config.yaml
n_layer: 8
d_model: 160
n_head: 8
n_kv_head: 8
head_dim: 32
d_mlp: 640
vocab_size: 8192
activation: "squared_relu"
norm: "rmsnorm"
norm_place: "pre"
norm_eps: 1e-05
positions: "learned"
qk_norm: true
attn_scale: 0.225
bias: "none"
tie_embeddings: false
parallel_block: false
extras: ["capped logits"]
init: "uniform"
init_std_qkv: 0.0425
init_std_o: 0.0528
init_std_up: 0.0609
init_std_down: 0.0609
optimizer: "muon_hyperball"
lr: 0.0158
beta1: 0.95
weight_decay: 0.0
lr_head: 0.00298
grad_clip: 2.0
warmup_steps: 0
schedule: "wsd"
decay_fraction: 1.0
decay_shape: "linear"
final_lr_fraction: 0.0
batch_tokens: 32768
seq_len: 512
doc_mask: true
train_tokens: 158000000
steps: 4822
dataset: "wikipedia_en"
Each number is 128 + 24 x the weight over its row's rms, rounded and kept within 0 to 255. Layers, rows and columns count from 0. Numbers have three digits each. The size before them is the row's rms in percent of the matrix's.

# layer 3 MLP up, 640x160, rms 0.0609, rows 51-94, columns 0-159
111:136099100143114168084123173123139135072134150167133174137145125159116079101120134110166130096145118118080121144144146112154129081108149126094142116119140095136111125174119135124122134115135139110125137147138119145130075096114148079112079145172114109130138152146136177139131153139103153109124145141107137140159147096160128112124159135117093143146133115128167125090152074129118160167142094110180084107122145116125151156118140132113109129116157169106111129074105118130086152147111129
082:118088125160141128099082115152157126121099185136125130111113123151111166097151140165135167151135118139122066153110166132149127148131126096146131157164124131122132137143158134166120124160084123112138134143114091150120153125129114116136129108100087157109122158100149089120086095121106094126124129118110088148114173132089123125139134131096129098162078127138054104121131107079143143155103140096115111141135137133140162117160162163152131151131162115103073136114168153123131098150135126
107:155156125138136151140162131107151153130129128126146170081109101162137140173122112111118177119097090135106105121137149116149146078144108116135163142190122128142081130141159138107111138093118123158131104147117130122130122150161082095092118136116131124141161176103172139159146134138093144077139143111097110142168186096116091158145152122138082099142143097117101142104124104160145160113162115171138113142126108113142131135113150182103100126135152166108107124148090130115123135130139140
120:120108128143110115133149184099093092138162121148116129138115112140125115155065140136136167110150117137112143181141145136150138092096125096129141142152117163133058115130164144175114144105074136105129142156161122107135128140139130130142143124104092140119128135104143149128088131112128147170119135098122133113120199152161157121156135131122099128180098129129130159128103146147104125095124133107115089136165160132146144136150076111118075105135125090109116107136122144127107117078110185
047:149108114153139126112123137117158178123132102147142159084103086163183139150151141159143137103137099151120114175109103093117125126124126152131165118143138147158077135154141115174077127141102140115097171137090142118133147138128105159113160131059102151128128140091120162093126119119136171117106127121146100111164113108184155112162119156149148076138132117060082102140134121145163128144109160158136136128118122142125151123129148162136150124144134130134137126131106124103077119124131106
096:138139158144110144118108124127100126188083135173123114116110161141130123152103110162114157118135162082097135105183104142138174115109156169126098064109114144099131128132107077132108154113144109084147133127125157097156094124107137082167131149129096145093144162145138150153082123142181097141134096141125120120100097129113136122110121134152107157089117101140127164146148116094149139124104170126131103133116141116112171136172117111133088122103096118125118146074118123125142130116118120
114:117144127112151108164079130144106156146117125146109105131125151147144138137100147101119120164108130130104092136126154106151128155126144156132119109155117141108162121110172113112115146070063140119087104095116135110122145135121159097125152104150077137112136136101071147105064134182170128144139109147109138115125151104153162150118107160178129118091125120146133141091114087113169158132140146164108132134157115114097137082151137113152102153146158153109134108159127143100149098104163115
132:115145164111180135156143126145130089109129115106141065118116162153171174122103097092133167112160121099110127092111109104154127090151098148158105165158123141148130078190136076099110115129137113133126131118149121112104147159137116110130127142121141109075130121107112142143102137158125140131160163155141140140115116135093137163109134101069109130134104108099184122138148130150115131151100167116154120085114138106108133117123170156116175127164105128138102141139108121153115135095137146
095:078128140096133135152122132131115159149113137119193099138111134103172175148081109129122119154148079128135117148151152107136119114135156128151135140148119110163150162094145111162114198119147108124136098143110124113097111136171095128144132100096166166184142118132089167151109141162115086166131145150148144127140130179130150139110152089118142157109134158120131075124132127126107126144075121104132157123159159119130145125146095127135112103136123092144109092132103112138094156101131120
111:113117145120148193123129150123087098149152138106107161119100146115137106166120127158125148130136113133098156122154137139100147086114100141125140114170090102135111103138099129146107105121121138125123144145177122154105126099127155118103120083161139131116126106124097162096129118143116100172164116147095114120125081089121141152081160106095154160134137200132154117114109141110098168074091096110119108159164150087150133137128133140101123113096153145103084127131147129154133102157149105
103:130130092134147152136156135125149093100095136119135118111132123092160106094123127116147158142137122142144175125155149121138143117155128161160171160115141124151132168134123147175095120140141146106111109154132102144139165136110089122130092088134127156153139095133143137148118204126121106108163137133095132145121160116104150096124109125114104144124127163200153151140114153154121122151116124108150108137132091195111117141097136089096162111122097165157091157075144137150118100094136091
090:123132138144154086164082111145101128120147112159086116147088099128089108134137165119177095128132131142123124136167136123094100140105125140085142142169112151099182145118133130172092099113107095107124110150150086074124158149171148127160145074141152120149097115106165142101142117143149157119139123146103135135111122099117123160140135119140126164121101118154075141092111071140109110104150161139123114129131114135104110098150143111094161153127085147098107131129122124157105115136099112
099:101132129176094135136109109094174099139124121144119149093065158114128098120131130123122098125127130112117097108189162122145185156091120169116107136171093141156145134155158138137144105110092154094093135103123092106115091133125139119168131138101131146102125162116168159095159147088103127113106133154122133129145135108129122138153100146113121134141128109121049100124108115115120107100138146125169162085104117128131179147098112139136110126151153097156114140152136145090104115120119116
098:128128146146140162137105130144106125144141132160108152143123132143161101128164110128150108136107129099172131178170140152145184094143097192132116116111106133128131155135126153112146068104087117117178117135127093122134153127102132092126137125153142157167120109103159135111166086127134148136103135130121122151112132103116141131081166159157159125178096114137136165114146110118099163150111167110105107129090137108153068106141089132109140126132121081106113135082164140159108147114122120
103:148110120137187142151138123122122126099139109135139077110123134089118095115144141149122146123120134172097142121125156111121178114154133130120126124110090132171167150142119077170109121141095120150115139166127125161156134132087159144140157143134117167113137086142131131108111157140111120124139121155126120131086116168095157153123141168174158163090129129082145124138131128106139149166064124146134167091114142172175107174170111100141128108099128165137091149106104105120119126107130109
101:117115115133142110131124143186124120118150136136137132169141116175123133137125075163169161121116095190124162129170136127142179129133107083135144116118152167137119128119123117150149141109099140092103077120152079090140111138124118143092118068109119091127100100097124185121158137139143114137104121151135105091097160132134162152143133127135128114099101140105161129103121175134125128080146144108133082123186113167127118143117128114144102137151155177129135148137136110116137126097119152
107:111152108159132102149064121153126104135096125156157130123171108153158158144154110097162116170109143168094140173147150100108111141129151104157146125166140086140110101125130114121122114137125118139121139189111136158116113113142143099111112127144154070127100096094151107122149115096124125111128125142121107170118123110133181145157185139144118160131153111119135094101101099108140156080108094115086120138148112148142157162098128160157114119094131132155096182149128110125151142131121128
075:109176137120157132160098091124113141160122116134166133149151112134151121143125156120119152127150194083098151174141129136129142089162147179139132148124114131109124112133133126106111106148120117092151136137115112143161168113077127101133121148112135125124131125120106073137098118103170119097082183142140098126157156126165074105131169128118143110116122131146148113090125112153135141116137089124129105104099117107166156104153128122162142151157132156087076121114171110161105105111163110
110:109132132138124114141152138156174127122134131123155174104161117119139137047076145102147156100118148154110106127125135100151152127120139120085113145165106135116099147119138091146138121133087172142129135100137124113132095097125123089111114132108143130127110158107127163144136132151144145124166119134124141116112180098154126077109145113103122101143103131160119144089122117146131106143156100146176110121186140179103149121127086119169099090124145144115104075113094111142107109103114187
100:124140142134123145138108170134134143122120075074114147117151113105117167104106121155158158136133129165134165131141115130172131061085089153153133100122148106148134120145124121122143114126141127116151118152164097139108126182168118118133105087101083145120119150133114101145146153176157079093113156161142137154119111142090104137144122128121124163131115143165152132115119143132137114118083074079098143097156091130105098108158145090127139095100141165131134117128094105146111136144088121
106:112078125129141110123110124100144149115129121122142120107111101147167112103122105096153132091153138160126123161158129134090177158119141162112159160133121114164161197123151143142116111152114122068101159124145084142113128152136108097152104118114140152116094125142167137110104084131118137162159149153133125163118121081106134097073121133126159170109087142144116142141182128136104114107139144130153113115171090121133096092135112072145138131135117105109113132083124106124141114114123084
090:105118137157175137141157122097144118157090141128089120112143149108132144151088130128093099083112148127108163142146125154131165126103131138104131151141133086148063152091140133140157108159109171052137103161133070113150148179112095098121143135145116139124084154133146100128087139160137131114110116138164159111086151118115120150105100157151171168136142116149129157175138132153128155115163133108140133122125135107104109119136140149124131108137114128116114094111147135079164110125119096
106:088164166106115101133142123125168140141167104133151139142072120123127150123119161123157123145167122142134098114182119135123140151109123089137147057165116160144136128100149104160114104119143126119070138160164113104119119133142133086141120136117120134116088101107082163133083128122127156099174089135134133117107157145112146162137144125140141139087138153138104125068123141121129133123133134128149109131154147101107167119105116113129090123123141127153123135106109167188111105071131084
072:141168116111130153136131143144184140168126105119118132118149124157222136125129155126135111153135095135133090116118122106134135127135145133124130113116108151120096148160168136117129108117132109077144127143107147099162147113113130110150138106101147099127129138172103128169132129118055178073104076143102145165181121101105134098135133094129102122123165105116113103160113100138084155137149141085135099147122107172089129133147131109132139125180155142124126125097117124119116108109137107
104:117101168123150144189112142156145103120124129121093141123122154106114099152125111127150121160118101130152117150127125119151171088134105127104122104130125108148089129145118141109136170127157138099128116145140131151136172177101101141137074103092099093110125097146118106138134157185128093131116131131150201126108144138134114126139149129115134141160159124103151119114135055109165145148125096093189135124099107157088088136102131154156116119130118170169135141142088117136104123107103126
086:116137122106139156071106121165140137128116106097155147119133137128128156139148131146121164103119141112088138085102103140123125125158122127140151125171143121133145108088174099145141183114133123124168098125133077130149142180132169133137151111094114092124141114100086145138075155114130112094142129164112136096124129144143079125105129122123104183171146135158102151114108084136176141126143132124134106134178152122148114115137134115144159111134150169132139067136077109159092124116139154
039:102097127114159129142100108089158077136075125096082149163115142118139067147133140111118166143142132111113116109177099105157141108168136144122106118175113144158138113110097110110146134099127145097110066100146107089124141153128112144119124116128151160139089120173120150154140161127114121137122152176093129090104128112161117164110132151094117145098118097169108161086092134133111101104152159115155115104112103096111155080111132144121114121117123128126125102165107138111109127114144125
084:116084109147163092156125127118095116142118186140123175117135135144120138122136126148126179095116122190146171120153130134122139087132156158104139131165104108111083135122123142117132161127134144121136085123157102088124137131140144108138142126127118138160122131097163162111105191122096122145124149124152110061111164086132110076112152126166126130159133151113139158123144117108132120138092153149139089126102154129111089157154140125092097122131166159149107096134103079138086117130112133
116:141146099126125140117134117127115101148162103096115104116158135096110148137078180123148144153162139144110145141150160122144164081137095158155134149134108099178134174125166135147100094128147140115165146126143099086158134136121126130121149159095132125111105101091107129165102117137146107158117138179153149180132148153084147134149111111141133152112121182152120131115144143156127142103138141137127111110161082137095146126103164120123097123130113145163160115107110130168111171105069089
128:082171106118141165155136111112156128084117137092109071106125166136138089126077152148162167102160171124101145094131141118126203099137148125132159153157113146130114090148137098137114126087119131140118144116090144159081119095164108093145139104136144157108150148135148120161128160151138125124137170131157124109157116120129121145086144154141133142111112117098124088154127183133162092104091167139134103120146154151127118134155117158145109110128137123128111130130110154111154119096144142
098:117128107160150121153152160125147123137128114131094129128145103131117066103116137118123138101141127191133170149174159140148163143091170105123113135147123103130097153166097153107130136124105107127152134129096101109121116114131141111123147062199130105106059131129138115152071141129096136115142087112135140140100158139124130115123145101175137132110096118151144140124139114127121128110128149148106134114100101155132143111165058123102114084119160137132112116084169154126115094118150132
120:116154183120135150186079061123161120135179139114140145125118150122128142098096134133129128152087105151106181136129134125097122104144168112124105145131123117141164182111169128181146137095101134130121093117100086129097144178105157125118111108112133127118120106173109119127124138127126097150116134140143121121180116129074139152129144117155150162125086146152108114116124123135147144112108142115156169133130157127103106140092131104134123125093062142116115135163089115154110151125129146
048:100102118131165119173106170164132077108097086112127128151163111134111119114135138168145135107110123114129114116160161107092169101112130138110111161168165110146105044119126132142124117118132118104137108123121093078150099111091096119140125107080106168162121128129127142144127156147139156131143143140116126129146139157136132123114070105094160140112167140120139155151115104124140172163143135109140083079127145174107163135162126147123102126160118157145136118150104131133098133150161132
063:161161147158098139133135112152106110159118113140171157130107100185147130128121157115115120101132097086176157137141087101119111117099112125154150124151141135093116124088133124146126142176106139099091125134125136134149141093176132120162150119116138114161147124144121142149149117118174139134166110079141153150161123095140111151156162137103095116121142126106126110103142083083122145122138118102127116102146132125121164090159103141130121137158141132126105086182102119137163125050179137
115:118133131137133135136115114129118157147122107113100152156158112091124123135112118134100163142080115113127147157152119104164129056141102124095120135141111138133148124120120121143127128109119097099133143121156089107140163107131175160099138106143123095098122155151100166135105103134086128172137144176158107122153107146103158140136125114200132132131149140177143102158123140101129113096142124064115105144134127127088137103153176123113082100137146134108108116113111065116127140070095103
084:114111094057160111111123168160113135162126165091140129180113125111136131090127119143115122150149135187119118144182139165160153136112105137123117096126092112100114114111139125153104156141102142143120115166111078120124160110131161120173105133104120165073187115113081100189093140141113104143148129121140115104119140118117140102166122157136148154146124149124136116124119097121119104126124127121141133130150145183130104164136123141146134141174134070097129116146139133120120126111101154
105:103099141121195126124142111129172114113133130140066122125119145141177144114089120119144145113137108108125164109192133115111134088122118151097134137105146092115143149148114108111083100116111146092156100110155077178153145141187130105098111149125157117098118097135142119129200133124131127157158113131125146104104127127115139121128103127120143130162125136167131090096125125160138114074171124110150130164188129132132126122107143096141145119128135143113090126126086090119119116151147122
085:124126204103145129156135145125112122146116120139138122107128115124151113144104077157158122140128135153099146119101163123113148126112090183108125074126135146105117130132135110179109113126072156097158125094111106175130103124102135176136150142115106135131099093101101165112104119130138122135126158118087161118114146134110116104114114099125158139134125111152113126132110162150159131087074107121096119097090107153123133123141109116149174131085117174169116147148090120131109140155131064
096:153145109115130156155081118130118107093125160134128122131143148164150136092152138115121122114116164150136097130156192147138120070093133123113130144156139140111130095160102126167150141110116161101152107177134111172122133107161115094170108151148141121089152145130142155117110140071094147147120086113134097153141123088122129118144130130153113102119143137104120102092165086147137148104168119126158105077087139138146146137134116164121083100141129148101122108158122110135110075087158134
100:122136114110142148141133111150082116123135137142097121178152152168099169095117156158123132117118107144092126090195142147117133087100106122135139112169145079109101078150136092125123163109181147127130149126163114163153152103100141134142107100121120147128130151071106124113090135120135131141142120140118105102111109088107192102116134136125091132108139129123125099170096150146140119146133108111125104153115154096101156117097141105153137117118128124106163118080109155149071148102129105
094:116099137155156143095147139135096102135129070139156101105158135146143103115122106137115156081159101071128147089145118107094127127108139129162137152174130159139110124102165157109133146157098110108154119147123131096150129124135129115119161108157137142113123138122127122109110167129121132129145141160138163121132168157114110127092150115155087176166122155202121136142151118135091107139116142085200135132107124086149102126147142122112136095123139132097116106128058123126124131150169154
115:119149143102122130155149080144132132109148128138154131149132141109168144130097145164131141171164172143096113149103111145150174085126094062115127101161121142164157173143116110135140100136164119081097166176121088101140150133129132115129122172152137180132116100147140133110112152151125141104121120161108125161115132153098155130150150112114119139165098091159116133177127148140114101111117156089113122155153143142086119135153153113151153092124114130142081145118127133173125098134100119
104:140126165118147114157127130085141143112155101148179063163106129137157150140126128149127116112119145170091144120156146094147138097144132122128080169151147129150145094114184121121126128147136106114102135168122098174121096073134129087105128143161145147150129130111143131081146088123147101128131119111107095118132116132145186113150144105127158135085130155098107107115150160122120183109102131147107144107120132126133137094117161149162114113112144082102133128146069103087129127150127149
088:095138164109096150154119162123101137151162153149129076139125162165120121112134135091156069149130119166101098146126155209098139108093124104132143149151148137122124156108148121140117074105128097128132130131133105135146126100118154164115102116102140137107104139158129113152079137090091107130150172121140130152128109103128149159133145172074169134121137148137107153142106146141116164134107146122171152131159157140138129099138106113097123116174177127133089101148157130125121132107110131
# layer 3 MLP down (transposed), 640x160, rms 0.061, rows 51-94, columns 0-159
103:109142168149146120159112147137112148202161131111133096107137170110144096131155121153115110102104114124162120128104142132135078125124117173140145138177140150170145100104134121144125146150130086116128139112131119108109076142147148152079126152105087163095126110139190118148131116154082091142134165102162148125135135152108105127143103130154145119077114103170110115159132129143120120105124147138125133117108152069151106122111115128155144164126124119163105098113125124106108168161085153
074:176164109117108125116147076134140134123179104113107125149156101164141096168110149137109114100143137153109145152120106121110087155115124176141116104125100093108100118113115119137106166158149111144106099084134126111153161111101170124121130124115115107117133135169117145118132149131136108130152200160144120132100107166161108088152148139128172150096142082117151144180095110170128150097141156099133151115126129095105116132150122126120152133092086182163119132101160125130124144136107119
102:129085148122153092141136111146132144128133117148157125116155090111105159153133142126111140154135090128170104079116142164152136157136135161098118133133136160140131116157107071128128116080167097132150087156094119166142154141123117103121133103079135123133152125141151097106107131079112144121092116121136168134144098136123121152145137148153065170086130088126127188096130139134129115132139112136143155162116117138125154175141098172121124105146106159149175079135163141131164116119139140
108:106179101115109129131130129163183134090102160113117174122115085129145141131144113106130139124073113111130130130191109072154141102136154141115122160150157069102127158142129129153107127131144131137118123119136156155114145119163058134126123134144114155115114147147133137114111120130156173102125075099133139123124138144107107108108102101127181126052135136141130085161160096187142131126128100161112143105134131122154143122126135140135135078125141120139137148134154100120136097128163140
050:111127094094108120113111164140113095124119132117162106161133145128111140111104101097143149141132183129126110086145177124164129113148148053100148138129126144107135108107091119091150088193135140088130133162081124133160137132068149126142119109143122111133171141165128099137112131102103098113126183155121132118126126122112116129140114098121144135139066126135146135110160112172129134109161146107106114132159144146122159121112156118089108107102093121116091117133114146115173130101102086
110:178111125122090132113145076119175118128134113111172126103153149159160099105169150129139175128122113116145137145129142126085137118116128178116142193171139184164123182166147116126148145084160143064105100116122146122144157118112126129114107139107143142089117160105132143104147150151152121146143095092134126107105128140119153147130146119115151065094119089119140138131133138121114151103143160111118140122139113121154130097142128116142158128147199113116119114149148142156138123152146150
114:145135118134147148151131130090140109133175119128149132150098111163118116161140138115148098133116145127076148151146156138097132083131082119106151104081157112117105137147148145154085117154139075125169139152074133123132134151152114133159123129141098103145113135115152105145130123127129116078157147099123140076061151161133137084120127120094109144141110121170148089169140118109124174164135093139102096108146121133148183133134113157107151150143130144137154156118151109101148171163108128
119:050124105128154178120171123078118146168108113091141103143150075153101111168117118125131086131098137130131147079164170152132139115127128172164133138129120108141120124121144116108115134112160131138137130147153147161119125156104137115152146142130142129096102126130127108148163145051153096178143117144159159101191132172106090112129137130114130140135133116137120148112131108111112147133086132147110137144096149117101114126137110111127074118110094149091132126126130140092155124116099155
090:129124142121135141121157119143152117124133153122162139131212119114119123126106124132163153158129158110145079098120087145115086145142077149145117114124104166108177133132066130128132138164113126144141104121155133127144132089136139141125132111081161128105110127120126149077167156110112103136144112106122100113106085120109154125119120129144158056152153083096151134088106082081147134135153139138133114160153127115152123132108127091124113103126174127089126115118131131138153120138190110
108:143132164154099121129157141156114155139148134116155155110164120101118131137124146111167145106118110133152142142122147142138158146114110101142135080093137157090141134130124116153132074155181140126184120097132145101146093166130121142113157119142128144116123126160114134085115133175182164112127153146145086104149156111116122124180135126127106106182125082127144139094129131084148172113134140119125102150137137080108138126116161138137113154129084098128119144182186129146088104115116097
097:137090158147144125118110106103161147133157096141080131128111166089125131143106121106147172168180120102101117083103137132107118127144096144120101136127128174126140115104117105123165115130095119102089125127150136109161136133092141129095110107129182130142112101076105103129162095107116103155182117101145119127099138081167156165137176134140153115144154130124127127120090124130156129120098109165094099158116118156105116147126102123117113190143104112129148157106156159124137139130079117
087:132106096112122149130122159105163125103113135119131145143114143103112143158134105131103140125097147086162114110106170133152169113151137161166152108120101110118111135070123106105129124127093122160160151130147082117157063102139101192115099148138102166132126113164097113125114152118135104141142125136123110112126129166147131098165111121075133114104104119126154139177155154121170147153102060138137141138081122087138122147086126168150154169134101120103127141124121134108156140142153137
101:156125174135100076131135135116130076131136168059119119107140154095124170100114160123153153136133144141128117117124090130128128083141151149140128174095108170142137109115142088072183115123164121145112129160095141156107125112158154129096120125114154086148111133141132130146111116118113152113160180095117165119124145139174129133148134138082125122164127127087081092144151120110122112113082131100133138112090105156136152148126130100090120125107115093135119116178117114110150122135117138
094:129156134156182150152149105130110090127097114129133123077163133097111155143122118165101143163106175136126121168108119131135120162122128141116134127160148098085141119119107121154119124097173168159108122167097095148112154129113087155135166170119141097140145132139105128163122160176104181130163126111150098129130109117063123152138102172134122128121148093131125137106132190158111116114164105112145113128117135153139142144148130160113073107124133100175115146122103117117145114108147112
095:145122158136102141149145108092138133156162125161141119087070118189130121151192115098144095140129138094147140118158132138135129100117116117116161131140159112144116149119172130119169130111150138125164098118102089113127153149145092118130152173132129107112124135134117148157101139141076150143128135121159085121143139169141102111139123126106080133123114092156108158169147073111126116116179134105092112136105103132104150103095126143127143121145107168138153127171166151117099153130071140
111:132156156117124105120134140110088153098163086159124136133143125141120159152116118102139147111158112138073144102099103156116104083104154148127106114115130131104138134127112139083120123142125083126125143120154133126130137123116078106164121131100124113126120137138096102083146119153071172169135130099100157131137100121099162120132168119118109124104144131116080071139162109167077121166125087137131112140109142151152084147124117100126125135103119161158183074077152133139146131133145106
095:146170158139126124087149152086123129157131134127150129078109148148111095124124179092101133107104088109120132100120143123108130132155099117079147202112129090139121134100095134075144177152109143119152124126114071131146144138149106120161149114109121158110188104127121113075124150121122115117131110127184113117148073130120135096114124123152175120132143110158109130143128106142098095134096157144109165107147137130121137136134140131138179111116102141110123106116147152160105095098140125
087:140182129120112062126128156156082129113090140135124121131145123115149125117162119151143132127087102140112124126116125166131134129153124139154098102101162115127085095150106172109128128155153114124126100110112157125150113135112164123106100153119158106137121171149176162114115145137117092133125114113147147139167160131129149120097116149159175073157124165128073094140153147130126137127114112161106136185140135128142155148190156152096156152094157121122115153176148133149127125092143101
096:097110113153143120104124096085144185153102139134103142080123148121143120126122104149129155147141171119142125107159130151099062136139101139134096130165119141107160153136130119187123124165113125170122175097113140166131108142115207106072115141145117135162109149107115141148126092112133139096144142122133155169115135147158130116132119103132141142121127128131086102107093138151112174140108144167108126127111144161152142153141093074110102144139113119130105160135138134133095123158164096
086:128146156138124135114144110132084104145136114136123086133099159205103131139131118096136039112113186113135120131101131098155077131125155108117116175097128099152116124086163163115146164119111169154087148130126156123146148113127134121128137134123113048107134093109112126155120161128139145107144153113070109101135181100118089144133122136147169130141106154150150114156122115123132135135155132094129123122089142106163143133125080124138126118124117139122158140116123138124129113106115112
100:129140155149143126121118124109162125191148093113115109109151089068096143132131124166128167141103097144142075132113137159116149143124131205137132107127159129143188081137121118093136124080129118133126127129127129103160104157113077169105130152118140110134099103119104139092146143138092136160133069094141117117134147115106145128137160105143083141120104093127123123159109143117098142127148097118102159119103112115135124131127167167130121160104085136123118159125136117142181129144150155
092:145100127072145126137106116110101169117152142136119098117128109109106124161128109134136130178131141142162145106071181102146128152148108106137140159097145104122166123113092156153115172126145107104066137089125102150170143114130142112156101137118133107180150097136098133146146151080129122140140148111132132135136106132161178135128113146140109132152131118137114186136142165119157074104097099136093134159107131122114108137107122140160149167154101099154162108139117155122125137155075124
102:149135141114095154160136145128121152113092158126152125126198119150120139156097108161124170136107147156084164115115154129091141146143128084115136121132134096101087136157120131153120114099073118119147095169080146101113104113133075194114116097096117133154146116118103170165120135177159138109115145147128139142110131137151140111109152150143097105123144121115160156140124136109138125105124149126155139102150104134136162136177151152109102103158114135122105142114069125110130171117137090
070:109118117137160143155113143135139153098106177121120132144130136163134127143115151168150118124124157135120124108140141108138096113119110121110154119128131076123122140160094112107142136125135174154165136150117096113137131181135140161107166102136189110175120151130113120151137134180149146158124125091147176113099102177157125132105157154133108081171098155142119107111112147165131114134123153183136134141132110129097120133153106166088148109083159112141117128179152137156103147087105170
108:123152108150146126135138136108156148117130126140086124120156143126164138138115160149115123169128123139104113138128085141118097119185109100152161117159150173116148127147142097160115136127139122154100159120131104154111100143098135151122052121129159161146126128125135127092126148131142139090164101121135112109155085132147096177131127141128127118108086160108134084078127087112119115144122177156104109128177136089090116113135085102152129145119153100063107128074100102126118138149139117
076:173121112123129108153131162148095114099161116122129090128134077122099072115168104114105130137144166138132150143134106129125150107117117117146101136118114134116130098141158147129093136151127076147105173160172145170191145112092132147138172136167077101123099129144114173114128137137111133161083129135171133131116116118155132148126121089143135101133135128113150132077124155166101133119064122136114153095115103074173121110133156115121142146099120140121108105127151140165140143146131148
040:118129108125160104126114123117122157152121101116149123119147133107163124110136135133094160098115153183179139140136117092100118148120107130194138099127157094123149130127154161105134134176124161150155146147127130107115119144119104147121125158156154091144128149132144101088089166110139150084108141108141104093148096135137118162127142084152162077154142079099111139194153113132165114138157102128130104143118183132119146131137134134133117144081100111113158123131099090163119129117139074
075:143160129133161133080128127100141161136099124118147126143085089156134146092137139128123145162178132139138100079124083117125135143121089122113114106098124088161172100121091088136149078127145091101086147113135141137155175135141157118123134125109168123111149151097146153101149081108138110174148100099136110137131098161111150111138118114118119077124112081126135088117166119120131102152103149118112138127144189113123164122145129135093160119142161091155130127105128130151134177124120127
121:126098130079148102110113082112110139108086121125128130119134083173177163134110078103162133166144146154103131148138154115169137167140136114118168138136177144104166135145099123104169146085153115112105127151131173113142117105123153147124097160126084151132120139130131113134128095145119167087141139102130148173097156140162127171077108129128106108097153125098109095113090124128085123150120121115110132109164130142123120108136084143143145137152138134147126135085113128108091102173119126
122:118086156092089129107144105146112107126142107132109148101142109147143130148120137162135140140094134149108134116114166134127137168133124142145100108155118148165148125095136124095130134158123067132123129179148168157144105151116167105139107117133151078147147151092122131154134124138156111132142163131072064112140169086116102116086156115126097145145154138158196124117130101139150132112172139110091167107117139117122162114118113118148088156158105090125140131141094111112129137116182138
096:119169118106123119128101122128156153078131140101121148057099147136141135132143137112168115136120108119146136102087157144122117129180104104156102092148134115125154116089091112141082168136129188165086130084126147126156104161190134110116135153111101138131122105107107110161105148155160131111097139124162095127133161121127125150140126165130133133128130131147101117104131134092097093099121095096076112135134144102127121129134133168140133096097160161140094108094116120132101106147158099
110:139136098151101107124093158146142111155108120136191161144145152142091137124148115136206111116109134133119090131110103166127142126143139130157118125128126157122144099128115137155116155146106124125161130097097122109151125157125141106148090155148104132130123097105167146129137121084134169116129093106109158127133132134128115110129140134115123125066138095131102158120158098091125134094116158110084113151128125093101111105137159112192104125129137093088092097119133061125066134169128147
044:131149114124098129119114118092163087148130136145173129131153151147156123119148119137131160097152107083137069114113125119112111121116139153120133086125093165065145135151129140130125088113093104121082156135132146106140141137128138134117176082110132109103158133129103083135119117085170126093138122125132121137122108164097161130120111148139130080159091135133122121131124152173123141135100086094124155140126094155097139150091148149158154190121124138132170109142156057125109136123139151
062:135151117157107113125090156112164164110131163102140114132125112114150140152154121121163121080097146181114126150108161099147102097160148095128086130111151107139127119146127128150160133120111107190175113137129117152150102122088095121131110154144132139142110137147100179085069110139079106139108147108072146119092140142123140108125116141126144150106120101140132081130159122134164105129130134140133099122114096104127113167133141123141138155094168114097095156104143172122157135175160112
100:123107069133125136103160111164147130116129153138147119094111110151105142192118147117132102129169137125119126152157132116111141153139139112139110111095132107136127165116146068135117089071096132120111124122159153166169144085128093147141148189154141103149168123082109119140155139106165128118077142129155114125116172093115160154129148125089125125165079096096149125123139155145150134160072131098128154132135117143146110107104137128144112100127106133121137106107131102156110082110114137
080:141081148179120152135146111131124092083113088147093138120121092151092175160142166101104101086123107092147143155083140115095127114169164119130141147099124131143091124116106113124129103127122129108143169112123141142138128163091125117123096118167120084179100115129144123075139136160142147098124083151097139145125115153101123150117163122102122142138104125115117120132144139114110117153089100147101160104097127124146145086145111107106150129138192186154126126140147132122142115155141090
106:097062131162152097141131157121132143135137109133114118122154139093099095130130116095120093121172137134127078154111118126100140116133135124178102151118157121157131131161133088100112090131120130120142124083120141136096122118114128092122104107124134157102120081125109098153108094120063098100147128115129099106145136075126150105106120123115116172154126139136120175148148131081118107143124097186127116108141103122157106108144111159110104133149140176093115109161115110147061157154124125
094:111114115110137149150096085112147139130123115095095156124123116139133145168119151132097156082096129122109115125121103127079148107103156183133105124118128119102122132138137124114152136114111123184086139151149124137069154152114100168103088142124103134126105161148144124140147131136130140126118074140119151173107113136135088115074121117127123165101138100133119090106112116168086138154112085111123179139119174091134141128149169167120134104141143103091178142135119113130157116160166155
091:141124158126136140126124122127128128115164123114132109103178163088110155140143126135125146151108162136131179121124117110150123122133152141136147133152150138104139147114080104119108141157126148130071137138112137118106130121145140094111155108093122146163076125112138130127115105167169126152117120107124075096092134121116130160088149125102158066140098156128139110074123085146170117119153145141084152110118127121164139137175141139125134113123212133166072128113164115098136099143160114
081:087148083141130159106155110118144166119129117135135113102153109120101129172164133091123107136161097113161105128161116105163168121134115121117102146162133135167118151135146189126105136135072134122135110146121108141125143127130167134094131176111077131187141131098144149102145155107114136109139130138165134155121082142132068134161146153127132168133111130161141091126135136157151151136157120193111115140109131152139123125100131163123151103119112090133142096144108122085099134166122089
115:119159129130102102151116136094101154114119173113140150129087120102124196119124171145123116145118185182122139135157148101110132141132154081148137163133112121103100147114131127162098106143145166133133123145094123160138147118135109143154123145125076121169100127140130161148129106131169120104108147143142116147115090108176090109113120105075144124079115141135100110132142096122133167165109152159094125103120129143099144102092128115136130151127154160125116147118162111076102130070124104
108:109144069131133160166140143109105184111070144102160140082153129137117150106113126118125121082114075147112116141144064102134112144122156149098118107111102139155122153138166153146162116136132140191109130113095116135145122136108128092142136129174178133149112120111135170120070129118137135113092134090107167121097173132118117140120121134145132116134115129149116104142134087144150125160140138106134132165137097131131134148116068160132124136081141138129138078137109096106121117121117156
101:137130102086116175127154146158094120123121143128121188111116119137127110128167122119152143133145124054108099096142113147115109170130183131133188126127125102106127135107107159130146176141124115148133137075134154137116120179103142150139132112102099136076139128127147131101144149085087161165150079140148119165150129127091116157100145131139098154117163082123188153136129116132116137156152131108095114149118109123091127132101128177115124133135111126112113095138170140130155118125126125
076:144142137096131102138159147101169132101146170119076156139134129110117166173125190145104163111112129137149170116154123097179137136120119122118098154141111133135135110126120111182140122110116156144141149150138106137143143133135119150099144161125131094166141142121134144133135141141149168153071114078149162112128127149130102135122122069083115100131142151135114090129146112134083082091156131151126124088180113157142178122115160124130130151174103124136140165116116093104141099128099130